{"vocab_size": 2899, "activation": "geglu", "norm": "rmsnorm", "rope_base": 10000.0, "init_std_down": 0.0513, "schedule": "wsd", "batch_tokens": 262144}
Each number is 500 + 50 x the weight over its row's rms, rounded and kept within 0 to 999. Layers, rows and columns count from 0. Numbers have three digits each. The size before them is the row's rms in percent of the matrix's.

# layer 15 attention key, 256x256, rms 0.0357, rows 0-21, columns 128-255
071:477485461434515500428545500402455501543518538542503443502528499393498516518532460498502502531496513510482455491438543527592447447516381441545513557588485514530493565440482622474500495536508531419527507558466416469495570435557438631532433496468509503589528524536472385483572482511541567527523455367486462510438495548432501570532494493549500477466499476510464531533499547423428570469463
079:463551380507386536484443562378541482516510460559522587500514526555452457510468492515468405595500510544450479458547401393536455461491487419497506595445523408492514518480559499501530485484480518598579502416390603374516472467498536480496430500511463424488515480523392515483555463493460537448486534511538470539494633582586551438476503512498503434525522507504586517449522538471554462516452
071:457543405521433396508460525431442538488416471536465496524509479508548493495441437513551477553535459549482563551548434416490486503528544464419475609453521515580532433554460596518483524488435419478631457554375514497467431478503609414528490494533546454442503483428373584478423395524518562491462426457562502475474524557511575500477473469473498518477535504548521516514519444483494411643435
066:548492444498476457575514497518481455456477504461535489589455531459449496570474435527453441594521475454385614486467456444480404523478561516482507561474540442483564452526473528494537502452464493512546492511508553530475481429507473388539459469567563374354552548459554516554467508559538551485461550567523448497539440501525588413449402501459517404509541496470537412427521494459446525505528
065:446492539457390460553471467458469476536547536499403416587542451489545514494476519487417545532512478437516480578491615578515421473560419493532554531471490509574494421549470419424534518510578647486506619450502469546528489537484492516492426528519483563510468519550538519524500515479514457494528563500448517472619493486388551510448488514553386464552478576538436538531533517541483512530540
060:548299466478439499536511485560555489496490530490358468413525357353483520453510431509494518533593495494474454470537544533405465477449451515523509509467478483538442493443465429494495492498497405530489514393569444528439338519523543472476495507556568528447476482426571535491452502477495468445607607483518533394532475564511507585506408423535477510508545542446531535502528477435458464456471
073:570506559493464552451517557612577514529556507407558507435447422466448544516528522484528511483454501497446481605450524555545558527527482584557536523543461443440540555496567494522475515529536374526491515491615482557471441552501432455441523545498529387489441512431540509494554473429485477448514563538492525481580479544526543493478407448590489480502461601441575409507386487511459541410600
066:522503455510405435431465482476480523529581578481548526520539511465422473584391504457526481534384532577557537483577484453484542517532472541531532480535426465552523424485483521542517490490493602469478517520556482511541535527499479487497475425601523452591582565542512414445398653495464459511501540534486570469544459508551608428557560439439471535488490568487481490511560504494541563511459
076:520496507453442552566449602508470458605504542504517520564477475422465484513472437512522533435437452545550582452518485505549500455580428493506606507531386469493501453467595451514496463498485430474519577540587541458510382471522537403461443506444537455542508456475552552499541575493535563428506503484506441476571577517410514495417478442520605561541502446493474446587404448494438509394510
082:545438573537443558493504524489538474545447535489535519504451480382431507528486488463498488385519519466467504509411571478525510509546503522548506582570430470477430490529651505520542379489452398566549591475577525455467426449554552518509469444379517470525550497490628549547553457477450537531474534436447570517485537496467449513477464393557539547527477455424515439504412461440498536417484
074:530577433504412415465445499511381562502435486564453504491481474571506527507459474554546542488480535559576487520490519514480509587565507616470509558484489462431576536581450507474584548511377617548526513509534516533528527417438564457469481515490565451486488498422545579454404511528579416533468556518516426468484570461473521457461572469513506626533515550538451417555446410501475480416464
079:488550504441468466484470390480506532436523401513518492531491488535480516514540465465571521517475518528454562462498508515558454527526532475381502492516617490527465495529499523416520598488594445406464438466542457542510517558373480446481550538513469483435486428491367496477422487546542495462529526552566457538453470411486546394548511550460485453577512476443583475504499504551422523503562
079:481419334500509529573446429469546427504555453506543546486491466443527477486523504539448568451569553499545477352435516500512505437517517501563492480595493471498549506450542397479428454502475444539551450518518444498524577435501427393454537491531504457482528572511428423514474523513430542439661512498504496505415524506555576534462531411426516469450457616518532596508569548467420528505540
082:544414476516457491540512516592470455477400502535517483498435514500528483476391435498436518531510428445517450496508543446538412510449464547463517506467535511571452490506541510526518334495487466550545553539558625516510424465460542484438515500599539595492512555485521492592454459421478531498427542509503541451566570533462551472527517437453520462444491524474490531544451486390538541599452
083:446411507469377414495506531455437482533462513485477574437501481489533478505543492456563478508466476425576529469598551522559448547588502572469511434482482454516438568509549544455494449417579416619560509495520518519529454455555538461460446516488536513450458529508470608526496571571619519675490569479518495490443489616500422435421485418504522571532529478522506513522524514469553470466429
093:457446410463514487536474599475454524448546493545464513505470451557552539633523463510578498517539529525551626437592464453494397557447514550481451493506581438520473474521451559481523434527529573446515463547490564521506464514559600473519432465566510531511541526528434530570439531479443531562472544523597482465441576524490545451460566449508508503430512485434461469454544560479540458510502
079:371498405476510471563480466572533581494506525373551502465440485489514457449456530510484512487624503535457398409454526530491499569591524502476428563533485496482567454429574508561429497582440419503456469555476459549523527478524439383519513504539418457471449541565476488561539545543523507520675508483480466486427558391567515495524486517423574455530566505432446493531560488395484518549459
079:404474500506508423459443419463535535490551365523476508515541501490576639580466476485483461491577534405535545521493537609455418454497527521488532533390474469428511545443482461461491555524529460515525462474531547512562509556435514435497601505571520571498409413547533508525440566343478515415549452513540503528568519442504449585447469437472544541453472401561519437521477565508465416513542
083:515521506512521506439556556532513577539444516483477480460470465441477479482412496497459449620487502519508504596518417501419561519532419485521507562509483483538520556467477511427595514504558476563516505486489404498554516480448537557527500426468497521555527559570508525504425502506525358510391489433532561558449482483500523510490430537579546459419477540522662560411410452629468605481521
097:439562606535568482555511397502520493423513441530477491556476558578563511464534539460500458459495458559564581538551518499496452487479575484487511435502497618428446456489452394523457603539506506400474450454487485468554533560460545520441511484503477490526511394503465503477528491487472522444508454439548433574654527429427515498488491446466435478542450417505427418424517437572514452445445
073:437537483570493418557539482575509543517557485480448446469521414518435475387519540510529500439528487499378428499546545562513538549449472524508378486555404464493445529515506515488490554479427428515535464505520462442365449466554530415496506545523483464536488510514476542498467559640507552581460564494590427494392598513626477560579493605583512492499532494573483545514517567448486479431413
083:467568504476438523537479515432423523412439525516514515527484535602496489413445446448390472575593492435528552433463509482533499476495556449496484563500499415483489501534587512525443476424548553626550560491518570481461352494412520440466469562571538523508431493469507520482544453545445444465533427442532578487563440399525421488533426461493556528467539473513541479496472476429529419517467